Weights of a small transformer language model: 3 heads of 128.
Each number is 50 + 12 x the weight over the matrix's rms, rounded and kept within 0 to 99. Layers, rows and columns count from 0.

# layer 10 MLP down (transposed), 1536x384, rms 0.0374, rows 287-359, columns 144-191
64 63 43 60 26 42 50 72 40 50 57 53 45 40 49 68 46 56 34 56 48 38 45 40 48 45 53 34 62 55 53 42 83 43 42 46 40 38 59 36 53 44 44 51 68 51 71 71
48 34 41 75 65 48 47 45 72 36 31 49 45 38 63 54 41 35 53 57 29 51 55 54 55 52 51 47 54 66 35 49 48 39 41 80 32 60 35 53 51 51 58 51 56 58 48 64
52 34 40 52 50 38 49 50 59 39 70 58 47 24 56 43 38 38 63 36 32 52 48 59 59 61 56 51 59 46 27 49 79 36 52 34 73 63 56 43 45 73 46 39 58 51 59 45
56 46 49 65 53 55 42 52 47 39 71 48 44 40 49 47 42 56 58 54 46 37 50 54 51 54 46 62 61 60 50 37 53 72 69 28 56 53 53 39 62 48 51 42 58 32 63 33
41 78 60 64 40 57 43 55 37 39 47 57 48 62 41 56 51 75 48 46 55 43 68 32 52 35 20 28 66 76 65 52 43 54 47 32 46 56 71 50 32 38 48 46 47 63 36 43
50 47 73 41 44 39 56 38 65 31 37 46 33 78 51 63 77 61 43 41 47 63 58 55 50 62 62 65 36 47 29 41 40 67 64 52 60 51 54 36 49 52 48 42 65 54 26 44
58 33 55 45 34 55 34 30 41 46 54 31 43 59 38 44 68 44 52 65 66 75 53 48 35 42 58 63 65 44 56 52 45 53 50 49 42 57 41 61 52 54 63 56 54 80 51 56
67 62 73 66 52 46 65 61 63 44 48 61 75 46 59 76 56 41 52 48 30 25 41 22 48 39 44 66 60 26 51 56 49 49 30 58 57 44 58 53 59 43 42 32 47 60 57 49
45 65 32 45 70 33 51 55 46 57 60 52 53 40 51 39 67 56 47 62 54 44 46 30 49 59 43 45 71 51 68 44 56 57 69 56 69 14 49 44 39 62 61 46 60 16 60 35
40 59 34 53 35 54 48 58 59 49 40 58 43 38 58 42 64 50 66 45 54 72 47 56 38 49 55 70 42 35 57 41 32 47 54 46 65 49 62 41 65 48 50 66 30 28 55 52
48 43 38 48 82 39 49 51 39 65 60 44 46 58 48 37 43 39 44 41 41 32 46 78 42 38 40 62 27 52 39 64 54 37 34 53 32 34 45 47 31 46 49 39 52 46 36 38
40 46 52 54 69 42 55 58 67 65 48 54 47 44 56 48 45 50 38 52 48 63 41 50 61 56 50 44 38 41 63 43 39 41 50 33 69 54 59 57 33 55 56 44 60 41 46 41
34 38 39 69 41 41 67 34 52 66 35 38 55 55 36 34 54 60 43 33 70 56 38 58 38 46 28 65 46 17 40 57 57 61 37 46 42 61 36 61 59 53 30 35 40 44 48 72
76 38 39 41 45 64 64 55 51 40 70 52 60 46 38 48 49 46 51 51 54 38 46 55 39 62 44 57 47 74 59 64 61 72 49 56 56 64 60 62 62 45 56 61 37 42 62 55
50 68 39 50 56 49 41 53 28 55 25 50 61 35 57 35 54 54 57 62 49 30 54 57 29 43 37 42 50 62 58 57 51 63 61 52 80 70 36 60 26 56 67 32 77 56 49 42
60 48 31 51 48 65 61 48 46 65 56 69 64 62 59 43 37 51 44 50 39 61 44 58 63 62 46 46 46 17 41 44 54 77 52 49 45 61 59 50 49 63 31 63 57 37 28 62
43 37 66 47 37 43 57 47 32 54 57 38 77 40 73 77 57 18 66 64 55 67 55 41 67 55 54 45 47 57 55 54 43 67 50 65 34 41 38 43 46 58 34 56 74 43 47 59
66 42 57 53 72 51 46 38 59 51 36 72 23 38 66 65 45 47 51 49 47 45 53 48 37 50 58 55 63 51 62 52 44 57 37 59 42 49 74 42 47 40 35 30 45 29 57 47
61 50 51 38 51 38 66 46 31 59 28 55 62 44 62 54 32 76 48 56 35 49 54 67 43 60 57 30 39 55 40 35 48 47 40 47 47 58 44 60 48 52 50 45 35 39 54 45
40 48 39 52 55 66 40 41 46 57 48 36 50 33 50 39 41 57 50 47 61 61 46 43 56 56 42 54 55 47 55 42 53 43 50 60 65 43 49 51 49 56 60 66 60 40 55 60
54 57 77 39 41 27 46 62 52 58 66 59 46 35 56 59 59 66 59 44 45 52 48 50 58 35 41 49 42 28 49 49 45 46 64 30 57 69 61 60 56 57 40 39 53 40 48 40
49 34 29 45 35 50 46 51 62 39 39 58 54 48 50 41 54 52 39 44 71 54 46 54 48 50 52 54 49 47 46 62 58 63 64 66 47 49 68 35 61 45 66 37 29 50 46 45
80 08 56 65 37 64 69 22 51 62 54 57 72 40 30 50 40 49 47 42 53 27 38 57 36 36 44 52 67 52 38 65 46 45 53 49 39 47 70 54 47 43 37 51 45 33 37 64
46 37 56 65 42 50 26 37 66 42 24 50 49 55 54 66 61 57 62 37 57 45 73 52 65 48 64 26 56 47 51 68 51 35 41 36 54 59 42 59 33 35 41 39 58 33 40 41
61 33 56 45 37 54 23 39 60 63 45 46 75 50 29 46 45 57 57 44 44 78 51 63 54 48 38 44 51 77 44 44 45 38 61 61 67 42 58 51 38 50 35 59 48 40 43 48
37 72 42 53 62 68 23 47 60 60 68 66 38 33 38 61 68 65 73 48 50 39 56 60 63 52 32 38 45 49 46 38 32 48 84 55 64 61 46 78 56 95 46 70 57 38 62 68
67 40 62 54 64 44 58 53 44 51 54 64 38 43 40 42 54 49 52 59 34 45 54 46 44 50 46 33 44 38 41 57 50 54 62 63 62 43 52 51 46 42 55 52 58 64 56 49
66 45 77 64 38 35 58 53 56 53 53 52 61 66 45 40 23 59 69 41 58 52 42 39 46 43 59 51 42 51 70 50 29 17 53 44 63 46 53 46 66 46 45 51 17 51 66 46
40 50 79 48 58 40 51 35 52 57 45 44 51 60 52 57 35 64 44 45 50 44 46 41 45 34 39 46 65 45 40 57 47 66 34 46 54 35 65 52 61 56 59 63 62 41 47 59
75 67 69 56 61 47 62 45 23 46 42 61 49 54 60 53 66 31 56 43 36 45 39 26 41 53 60 59 53 59 43 25 74 49 36 57 54 45 47 40 48 65 49 40 28 58 52 55
65 57 60 43 22 66 37 57 50 45 38 60 37 47 64 53 46 55 67 37 48 53 56 49 49 44 49 72 39 31 56 50 11 67 43 35 56 73 51 54 46 59 64 52 69 58 46 65
38 54 45 43 67 25 31 26 56 34 59 39 66 68 58 59 60 59 49 48 65 71 48 40 66 42 33 45 44 49 42 52 51 19 44 39 61 52 53 44 48 48 66 68 56 64 46 52
55 46 43 67 65 64 68 38 70 67 49 40 71 56 56 67 51 56 31 34 52 64 64 48 63 73 49 64 59 40 67 38 58 42 57 48 65 61 44 34 41 50 42 51 46 65 48 39
23 42 51 36 50 72 48 40 67 93 44 45 36 41 42 54 41 53 54 31 53 51 49 39 73 62 50 34 56 56 55 37 43 51 45 58 48 54 62 37 50 48 45 51 66 49 45 36
62 68 61 61 50 44 64 57 66 53 50 70 58 53 43 49 57 58 70 61 50 17 72 67 51 44 51 29 76 54 63 67 56 54 72 66 89 57 33 63 44 41 59 74 64 41 65 58
25 59 63 56 58 35 56 44 44 71 57 50 44 56 50 46 61 49 34 31 40 55 45 46 47 49 45 36 38 57 54 74 76 47 40 45 50 57 58 45 50 57 69 51 50 53 46 34
50 50 34 47 39 63 30 27 35 53 35 27 61 46 69 65 62 65 39 48 67 46 48 65 42 49 50 48 50 53 68 33 38 66 37 58 59 82 46 41 31 42 41 69 70 43 50 64
38 55 49 35 37 52 51 41 47 68 49 53 40 51 70 52 50 52 49 62 65 51 36 54 43 42 46 56 51 61 48 35 63 44 55 51 41 49 41 21 45 51 47 57 68 35 49 53
41 51 42 32 72 48 46 54 53 46 55 55 40 78 40 53 50 60 39 23 37 40 46 32 32 61 51 47 32 52 47 46 58 55 40 66 18 66 47 59 41 50 41 42 50 35 52 32
43 28 50 28 50 34 41 56 35 43 64 52 36 56 28 42 45 31 75 32 33 69 43 35 30 62 62 68 52 42 24 49 58 50 55 29 44 42 44 63 45 44 55 37 52 48 46 40
38 61 55 55 32 53 47 57 64 39 50 56 58 63 82 50 54 34 53 42 50 54 27 54 50 57 56 58 68 49 58 56 54 46 34 66 42 54 54 49 69 50 47 67 58 56 53 53
24 36 45 58 27 35 39 38 59 57 34 58 45 28 51 40 61 43 48 31 42 58 38 48 46 63 47 69 63 37 45 48 51 43 59 54 42 37 46 49 32 43 56 50 56 59 35 70
56 57 51 51 59 53 67 42 42 55 76 56 43 41 65 53 56 54 49 64 45 33 49 51 44 58 39 32 35 56 40 52 66 41 42 51 67 31 51 47 64 65 40 41 51 38 48 69
43 56 58 41 55 29 67 44 55 43 67 69 64 54 32 38 39 46 62 42 42 43 61 43 48 48 56 53 47 56 57 47 55 25 67 29 51 59 62 79 53 55 44 66 45 50 52 44
39 42 59 67 42 40 69 35 65 45 46 56 63 33 36 39 50 41 39 68 27 42 48 71 72 58 58 43 60 40 62 55 59 39 55 64 35 55 61 56 60 44 69 54 39 34 41 42
49 47 56 48 63 23 49 44 47 54 55 47 46 53 41 53 66 31 46 72 50 45 51 34 46 61 43 47 41 44 53 62 27 34 53 49 46 60 41 42 40 54 50 68 41 28 63 51
28 42 46 43 36 32 52 34 39 39 33 60 51 34 63 60 52 44 55 38 50 49 62 62 64 53 61 41 52 59 33 58 65 50 52 24 60 48 39 55 70 69 68 51 49 70 59 44
29 49 55 70 53 57 63 46 46 61 55 52 52 49 56 52 59 54 42 60 44 48 49 56 15 38 27 53 41 62 59 45 58 84 51 63 60 75 51 42 44 63 47 34 35 55 69 45
44 52 69 31 37 43 64 40 61 52 63 79 55 63 54 69 53 62 29 40 47 51 45 62 44 63 76 33 47 58 50 56 55 30 52 55 56 38 38 58 59 48 40 37 50 56 37 34
64 58 36 49 29 48 58 44 34 48 51 52 40 30 53 34 84 47 46 37 61 53 65 50 48 35 54 34 42 46 47 34 28 14 64 43 59 81 67 71 33 61 38 61 34 60 45 64
50 62 32 66 77 40 64 44 37 57 67 46 49 52 57 32 47 60 52 55 30 66 36 71 36 63 62 42 46 31 50 67 65 33 67 41 30 59 48 47 56 43 39 52 31 51 38 59
60 28 53 50 51 44 54 64 47 46 42 48 35 47 32 41 54 27 24 51 51 52 57 47 53 38 49 43 59 52 63 35 53 67 57 53 56 60 69 57 68 54 63 42 45 66 37 50
50 41 38 48 48 62 39 46 58 44 35 69 62 54 34 45 55 48 43 63 39 58 52 37 59 43 37 73 61 64 48 46 61 46 36 45 74 52 51 50 38 40 50 44 40 62 63 58
42 71 28 46 40 59 51 41 46 52 70 47 38 72 60 42 62 50 58 60 67 54 40 63 38 28 65 61 51 58 35 57 44 61 58 33 67 19 52 73 44 46 70 47 56 60 38 44
47 26 39 48 51 49 19 58 30 60 66 47 78 39 50 38 38 46 55 62 47 47 50 57 39 46 57 41 57 36 41 40 53 45 25 47 57 45 35 50 69 67 21 27 33 23 59 54
26 52 63 53 57 55 73 69 63 28 61 46 40 53 59 47 43 42 58 57 39 59 57 38 41 45 41 55 51 39 18 42 59 38 31 33 47 51 60 40 46 54 41 65 60 47 62 31
55 35 49 65 11 38 68 29 46 55 61 75 54 40 43 65 65 51 53 51 75 36 37 67 36 52 28 51 38 28 73 44 56 38 42 58 34 60 31 64 36 29 42 49 48 68 67 37
64 43 47 28 50 50 60 56 45 33 66 59 31 60 39 38 51 70 81 54 46 61 49 56 44 68 49 36 57 63 31 55 72 58 57 38 68 41 31 61 68 48 45 71 27 64 69 50
68 56 58 52 63 29 55 59 48 51 44 48 51 54 45 33 47 28 75 57 48 36 32 51 63 62 35 45 59 30 60 51 47 41 54 51 60 58 56 41 50 66 80 52 53 57 66 58
37 60 68 51 26 47 48 55 88 34 43 48 47 38 61 62 52 64 45 44 21 53 46 55 52 50 45 57 54 55 53 31 45 34 48 53 55 49 69 60 62 38 72 67 34 60 49 43
38 60 41 28 43 49 56 34 53 39 56 18 36 52 57 74 38 41 63 74 53 51 58 45 51 49 34 42 22 83 48 59 52 35 56 41 64 44 64 31 48 52 38 40 28 56 52 46
64 48 52 58 64 55 75 75 27 62 54 42 43 45 28 37 51 51 43 63 44 38 35 48 79 54 19 58 55 51 50 51 31 43 38 51 26 32 70 58 64 59 45 62 49 59 59 58
59 47 33 46 40 38 69 22 40 57 28 47 50 38 43 65 54 46 51 52 49 43 63 54 53 34 60 46 48 45 49 54 32 55 41 53 59 54 47 49 46 74 43 38 41 43 40 23
46 51 76 63 47 52 56 81 34 47 61 57 38 38 50 23 36 62 48 54 39 53 40 61 46 42 55 44 56 46 39 59 71 69 42 66 61 49 35 65 67 66 58 38 40 57 49 52
54 41 77 45 59 41 61 51 33 47 39 43 50 51 57 62 44 56 48 46 65 32 72 69 41 59 53 37 67 28 37 57 68 52 56 51 59 42 57 65 51 64 48 31 67 38 58 38
50 46 44 58 34 39 39 41 37 32 47 44 47 62 68 52 47 46 67 58 08 42 65 43 59 50 45 70 47 44 61 44 52 25 50 69 71 63 68 53 73 53 42 53 51 61 50 62
50 40 35 38 36 62 68 61 25 67 30 53 76 40 56 36 60 45 65 40 39 39 54 46 61 45 27 59 60 29 57 59 44 73 66 42 36 60 50 37 53 74 83 33 56 24 68 72
52 68 44 56 48 75 48 35 45 45 57 64 42 54 45 37 27 74 56 23 41 47 54 48 37 47 52 65 58 34 34 55 52 72 34 57 49 59 48 54 62 45 34 43 45 31 49 86
58 45 72 43 56 37 53 38 61 77 48 35 39 47 59 72 59 62 39 67 40 74 50 65 56 40 48 40 39 47 79 47 63 51 39 69 42 53 69 33 60 60 52 52 47 43 43 56
42 64 58 65 54 61 46 37 54 41 65 36 40 52 35 47 38 58 49 67 46 34 59 57 59 53 39 27 35 35 66 49 56 51 50 54 46 37 33 43 40 52 32 41 42 29 62 52
33 42 53 33 35 52 45 15 58 50 55 45 43 42 50 49 68 42 63 48 39 54 56 49 31 37 49 58 39 46 30 35 43 61 73 38 66 48 38 39 44 43 48 42 56 33 35 31
75 55 51 73 80 49 57 45 54 67 63 32 46 54 32 59 53 50 55 40 57 40 41 69 48 55 63 49 64 43 27 40 57 58 74 53 66 36 64 55 64 58 28 56 35 61 45 82
36 37 53 58 60 62 62 54 60 59 42 34 65 45 49 44 68 41 35 54 67 53 54 49 49 47 39 49 44 81 50 57 64 41 53 41 56 58 70 66 30 42 60 37 54 36 65 56
# layer 10 MLP up, 1536x384, rms 0.0537, rows 288-359, columns 144-191
58 43 48 57 48 52 32 31 47 36 39 26 74 34 46 62 38 36 30 48 45 51 50 37 33 54 61 47 45 38 66 36 38 56 59 34 23 34 41 57 63 63 23 43 44 60 39 59
59 53 60 74 47 45 51 26 52 49 78 52 55 29 45 54 64 47 40 49 48 57 71 38 50 61 37 57 49 21 60 55 27 66 40 75 34 34 59 52 24 46 44 37 51 29 42 44
47 60 39 38 41 64 45 36 53 40 47 51 46 60 50 45 48 65 50 54 51 40 63 40 60 63 66 52 32 51 43 21 47 41 48 75 59 59 67 50 49 72 45 43 56 49 48 58
42 44 58 24 51 52 61 53 30 41 48 15 62 36 50 36 52 34 39 32 58 50 59 90 59 49 40 59 48 45 42 61 51 51 55 37 39 59 34 69 25 33 69 48 41 54 47 70
61 49 59 50 43 54 50 55 38 35 35 50 73 47 62 25 48 18 92 60 40 62 55 54 46 59 53 41 43 51 35 58 63 39 64 61 50 56 30 43 58 32 38 63 46 57 35 47
31 53 33 34 43 47 45 53 46 63 52 46 51 46 45 33 54 50 46 41 52 58 64 35 43 40 43 31 64 48 35 42 45 54 48 58 42 33 41 63 62 44 65 58 51 78 45 53
62 45 39 39 33 79 38 42 36 51 54 56 50 70 55 33 41 64 48 42 43 60 56 56 44 52 46 42 54 35 51 35 48 42 64 49 54 54 56 70 56 64 50 77 46 66 59 52
74 48 26 53 53 86 48 42 31 53 55 50 55 47 27 41 45 59 67 55 55 57 33 41 55 48 59 51 75 35 49 60 59 44 37 50 30 59 48 68 46 54 57 38 61 54 72 66
40 44 71 37 48 39 62 54 23 61 56 61 58 39 56 35 52 33 44 48 48 30 45 30 43 61 59 52 61 43 56 36 52 37 52 65 39 41 41 40 62 51 53 59 52 62 30 58
57 47 43 34 35 35 44 38 40 74 63 52 44 62 51 43 33 62 60 48 50 48 54 53 70 52 59 70 57 58 53 50 48 64 68 44 57 71 40 52 33 56 43 29 52 53 31 48
55 49 31 41 59 44 29 57 45 51 59 73 46 38 52 37 44 50 66 41 34 63 37 54 54 50 51 41 48 48 35 36 46 56 56 65 58 52 59 64 39 45 39 56 61 45 59 45
63 50 42 19 58 42 58 58 35 38 55 44 55 61 43 69 63 75 57 58 53 76 61 36 36 62 39 37 31 41 45 28 48 55 50 63 45 59 57 40 34 58 59 49 45 53 40 43
56 46 40 42 28 52 42 36 59 43 45 39 59 59 35 51 83 66 59 52 34 47 43 58 62 34 52 54 36 38 62 32 69 40 65 60 48 34 60 56 54 49 71 24 47 50 48 54
45 53 47 48 35 50 51 65 44 49 40 51 34 48 59 48 65 56 46 50 40 65 70 34 53 63 53 28 26 33 31 48 42 64 62 64 56 63 58 66 54 45 54 60 64 45 33 39
47 73 43 57 51 44 44 38 38 56 48 49 49 53 67 50 60 54 46 37 57 44 34 57 28 61 54 47 40 61 61 38 27 55 82 66 60 39 37 67 50 31 57 07 66 55 45 38
68 37 45 52 36 41 58 54 34 60 35 54 44 39 44 15 42 43 36 51 35 57 51 56 40 61 51 55 42 45 47 48 29 30 62 58 62 33 32 53 62 42 26 48 28 67 48 62
46 39 55 66 28 55 63 38 45 49 56 53 69 73 37 24 53 56 41 46 51 44 18 61 38 39 47 39 56 46 51 62 54 33 65 50 42 37 47 48 51 48 38 53 50 75 47 64
73 57 53 42 40 56 40 45 47 58 51 56 46 65 66 53 52 63 42 54 61 43 41 28 37 47 40 49 53 40 58 60 40 69 56 42 86 40 49 56 57 53 45 32 67 56 57 46
80 50 50 40 57 51 32 55 75 57 54 73 42 28 57 72 67 75 46 56 69 43 40 56 56 45 52 34 74 43 48 36 56 51 46 45 60 38 27 51 43 36 42 42 57 31 60 53
51 48 37 49 43 42 66 53 74 45 46 49 41 67 42 29 66 41 36 71 39 48 61 53 49 66 59 43 62 55 44 38 64 59 33 71 50 45 70 66 58 23 50 53 43 42 62 51
39 40 62 54 55 57 35 39 42 33 62 44 66 65 53 59 60 39 28 28 53 40 49 46 55 40 44 42 42 66 53 31 26 49 46 45 40 59 57 44 44 74 32 58 62 78 73 46
63 56 08 56 55 79 45 45 49 46 41 43 65 38 57 46 55 70 64 53 46 37 32 53 45 50 41 60 44 72 48 52 25 52 60 38 53 42 37 33 63 54 42 71 42 60 55 53
56 55 45 50 59 35 69 57 58 47 49 43 31 46 49 67 44 59 56 41 56 53 80 58 51 61 56 55 60 67 38 45 52 61 40 56 64 51 49 64 57 55 63 51 46 64 38 38
56 41 61 35 34 34 26 52 48 34 28 44 65 61 44 57 55 53 48 46 46 44 66 42 74 58 47 13 43 60 27 32 65 58 52 63 39 23 50 44 32 65 32 61 50 45 40 54
55 56 59 45 48 73 44 44 57 61 73 39 39 52 46 70 51 31 62 54 42 63 40 49 55 53 85 53 38 33 51 54 23 38 40 45 52 46 40 44 63 42 41 25 42 41 65 88
64 65 49 35 53 70 60 66 66 44 36 52 47 70 50 49 39 47 55 36 52 43 69 54 38 36 47 30 40 55 69 63 47 36 39 57 45 49 40 39 49 36 70 65 47 47 33 40
33 45 35 41 43 51 46 29 51 45 68 39 55 42 53 44 57 60 44 51 57 60 49 54 48 40 47 57 25 58 42 56 66 43 44 46 37 41 62 75 50 28 37 47 52 81 43 62
62 41 48 16 60 30 44 49 34 60 48 45 61 57 27 44 63 44 43 40 24 38 47 69 42 59 45 44 56 38 52 34 35 60 59 54 51 62 53 66 43 55 47 60 43 44 67 57
41 30 54 49 45 58 45 53 51 61 83 52 46 31 53 66 17 57 24 48 43 51 51 44 62 58 56 43 54 48 49 44 59 56 58 57 65 50 38 37 51 46 45 28 46 56 65 26
39 25 50 57 28 40 58 67 55 45 34 58 60 66 48 44 44 45 27 51 37 52 54 67 32 53 74 45 40 58 30 26 34 47 31 47 51 48 50 63 60 45 36 42 47 47 61 47
49 51 53 35 37 57 48 36 52 45 49 50 40 51 84 46 56 66 56 46 63 31 37 47 58 64 43 26 56 61 49 46 43 39 57 46 48 68 79 36 50 50 49 58 55 47 36 58
45 57 45 59 45 30 70 52 23 58 51 48 50 50 57 26 57 39 41 47 72 60 50 25 56 50 42 38 59 44 61 31 44 50 47 38 45 61 52 59 31 54 58 57 51 51 65 53
41 23 55 47 53 49 38 56 66 41 64 45 77 53 39 32 48 58 51 45 62 66 53 47 26 58 65 26 50 35 62 52 47 41 45 60 48 41 53 72 55 60 41 64 60 45 39 63
56 68 48 50 60 24 48 75 54 49 28 53 72 83 53 56 29 52 39 53 35 50 45 39 70 49 49 28 40 38 46 36 64 61 54 45 61 56 65 30 59 57 36 58 51 61 51 61
63 39 46 42 39 28 57 38 47 41 55 50 57 50 55 63 53 54 37 53 45 43 37 54 45 46 57 31 50 38 56 56 46 62 76 34 56 70 56 61 42 56 68 65 58 67 74 61
58 54 54 58 49 72 61 58 43 47 25 28 49 44 34 55 45 54 53 76 59 68 56 46 44 53 47 33 51 66 51 31 50 50 55 46 43 63 31 50 60 29 71 39 53 56 70 53
42 55 25 51 50 67 39 41 18 67 49 43 52 39 43 43 31 47 61 29 49 56 51 46 38 64 55 49 62 60 54 35 43 50 38 45 60 44 49 38 65 68 61 63 40 57 31 32
43 54 57 48 35 34 33 52 45 48 23 61 56 59 64 40 54 38 38 46 32 42 42 49 34 67 62 57 62 38 53 33 48 39 34 48 44 59 43 49 61 52 29 59 46 61 34 47
68 35 62 54 50 38 59 42 52 47 42 49 44 40 58 48 32 63 41 40 35 49 54 60 25 63 58 42 67 49 41 59 47 64 56 57 57 62 74 64 46 55 47 47 48 44 40 62
50 46 44 51 45 45 46 39 65 49 21 55 53 28 63 45 60 42 40 45 47 42 49 60 40 43 33 46 49 57 52 33 51 52 28 38 56 51 39 52 38 38 46 34 35 48 38 43
54 29 60 72 67 57 54 62 37 41 55 37 53 60 52 43 57 58 60 63 54 31 61 64 48 56 60 37 56 56 42 37 57 40 50 31 41 60 63 35 29 51 45 53 35 58 51 53
36 54 56 66 66 71 38 51 44 44 57 40 39 58 52 36 56 30 43 28 30 64 29 41 46 53 46 60 55 49 63 60 46 84 64 39 79 45 57 50 55 49 35 38 37 54 47 60
46 71 54 33 75 47 67 49 40 50 46 21 47 52 45 60 21 53 44 31 72 48 71 62 47 66 48 33 59 60 71 53 36 31 60 67 42 43 38 55 43 29 53 59 59 46 41 63
41 48 65 46 43 45 58 40 48 36 34 49 44 53 58 30 53 51 62 44 50 54 54 34 29 44 57 41 31 51 49 58 51 61 65 53 19 42 34 30 49 44 54 64 63 38 53 40
45 54 65 15 84 47 43 39 66 20 43 35 52 66 40 60 45 42 51 42 58 45 51 59 51 55 42 44 47 41 45 39 38 36 49 33 38 54 62 58 30 10 65 19 62 39 24 51
45 54 35 27 53 54 51 51 38 59 48 64 42 47 42 56 56 43 47 39 25 62 64 57 52 58 61 68 49 44 44 61 62 58 26 66 46 60 68 58 35 48 35 33 40 41 34 60
51 56 65 33 53 66 35 40 75 58 63 46 71 50 41 49 63 56 46 59 47 57 30 44 50 59 47 38 37 66 58 62 49 47 65 62 70 42 59 40 57 56 46 70 52 54 52 53
60 58 48 52 50 60 66 33 71 42 38 69 53 49 48 31 33 49 51 76 47 72 57 70 47 45 49 53 63 41 57 24 51 47 68 48 49 69 62 52 42 49 56 48 50 52 49 50
49 50 63 61 47 56 73 34 41 45 54 60 47 56 51 60 62 48 37 58 38 38 57 60 70 68 79 35 65 39 26 39 60 65 34 72 66 57 45 49 50 70 45 52 54 53 62 43
39 68 57 26 54 48 67 32 30 38 44 44 35 26 46 46 38 55 54 50 62 54 45 53 46 50 50 58 66 86 59 35 33 51 33 53 38 54 41 44 43 65 73 52 27 52 40 65
41 54 33 49 61 40 46 40 50 47 68 34 37 40 41 51 56 46 54 53 52 55 40 65 73 40 48 52 40 54 54 42 48 30 39 49 20 63 32 59 48 36 34 46 70 62 58 49
53 29 30 51 66 62 73 38 43 53 43 39 48 51 15 55 52 55 44 56 46 55 45 53 56 56 45 39 46 50 48 45 33 69 63 65 56 60 46 55 32 56 56 68 43 65 33 49
40 62 46 63 74 39 53 65 56 53 38 40 38 40 49 62 53 45 40 52 34 52 20 45 39 50 65 37 33 16 71 61 42 60 71 31 46 65 32 52 39 50 40 49 39 58 58 55
55 26 41 54 55 69 61 13 53 35 72 39 55 40 54 58 53 67 36 46 42 49 53 50 59 49 46 50 45 37 52 43 61 37 31 64 48 15 52 50 67 53 38 57 69 47 21 57
59 56 42 63 33 79 38 42 48 55 36 65 54 52 66 62 39 68 65 56 61 46 47 55 59 39 60 55 28 68 48 36 52 41 71 42 45 48 32 38 38 56 39 57 49 59 47 62
67 40 64 73 61 50 75 58 59 66 45 46 78 51 49 44 55 74 28 51 22 50 36 51 50 58 57 10 45 54 24 50 74 46 50 53 47 40 47 40 26 52 55 42 44 42 39 46
60 50 55 53 42 54 69 25 62 44 50 47 52 34 46 44 70 39 78 45 51 57 64 50 41 45 50 34 36 72 58 61 85 31 45 44 56 51 56 68 28 56 39 69 49 45 60 35
74 35 41 30 55 76 21 47 37 33 55 17 54 50 46 46 39 56 56 54 39 66 32 55 45 48 62 40 38 52 57 51 54 58 58 75 61 55 57 64 55 66 65 39 63 53 41 54
43 40 49 41 63 46 53 17 60 63 24 38 55 48 53 46 70 62 19 50 36 59 42 57 52 46 37 43 71 57 63 49 56 55 42 48 76 60 65 44 86 48 73 53 47 57 57 61
65 38 80 46 38 29 31 48 34 48 50 38 80 40 21 54 60 45 42 48 47 28 48 65 51 47 43 44 33 49 64 46 62 38 74 59 58 26 61 61 60 47 61 32 59 53 73 54
59 52 41 62 35 66 55 58 37 52 38 57 42 39 40 66 49 61 37 42 53 38 24 53 40 58 40 46 56 58 55 36 34 47 24 57 43 50 42 78 64 53 59 42 46 44 58 55
51 46 47 40 40 51 60 55 65 37 41 35 73 51 59 66 48 58 62 49 42 60 52 54 87 47 49 57 32 44 32 66 36 37 35 50 51 49 52 66 51 40 48 33 29 44 48 64
49 47 70 37 44 48 44 60 67 49 53 36 55 46 54 44 52 53 52 40 51 46 52 39 45 70 37 37 39 49 67 60 55 73 54 62 50 51 42 51 78 28 43 21 56 63 49 58
35 51 58 76 71 33 62 52 58 45 29 26 44 43 51 63 58 56 29 60 57 52 79 59 60 50 48 32 62 48 39 43 43 46 59 40 36 43 56 33 51 56 41 37 58 60 52 24
69 68 53 42 30 38 59 59 54 55 64 37 49 49 41 71 45 23 49 54 53 55 50 67 57 52 66 46 61 54 61 51 60 34 37 71 44 72 59 45 50 52 60 43 53 33 43 54
41 31 43 47 72 35 41 46 44 45 50 58 60 60 61 34 55 45 44 72 40 48 66 53 40 44 69 65 33 46 38 68 66 57 61 62 43 59 18 59 48 64 55 61 61 46 63 33
57 53 23 39 65 42 41 42 38 54 50 40 60 50 42 62 36 75 54 41 60 42 43 51 55 40 47 87 65 65 51 53 44 38 48 51 32 59 56 42 47 44 44 53 56 58 51 67
55 31 48 52 32 40 64 41 58 46 64 50 42 22 52 55 43 43 57 47 64 46 59 53 44 35 65 49 48 40 22 50 31 58 40 41 55 39 64 78 40 55 72 14 50 32 66 55
62 40 48 50 49 45 59 53 66 42 44 55 56 62 59 62 15 44 40 51 50 54 62 62 47 45 50 50 43 59 46 49 51 32 55 47 62 60 68 56 36 44 73 63 46 58 52 67
37 54 53 55 44 50 38 44 40 47 37 48 65 43 35 76 68 43 62 30 37 57 62 55 51 43 67 50 67 72 44 43 78 34 47 30 38 41 50 30 67 66 39 40 57 38 66 14
60 56 54 60 59 39 63 42 40 58 47 61 58 45 43 49 52 52 40 58 66 79 66 45 52 46 44 51 48 52 34 40 46 48 20 48 46 50 55 78 31 46 31 71 34 52 32 69
47 46 57 49 54 59 65 38 45 32 54 38 24 56 61 40 40 60 44 43 41 54 58 40 60 47 40 50 55 53 47 37 36 39 49 47 43 59 49 61 46 39 59 58 51 60 64 45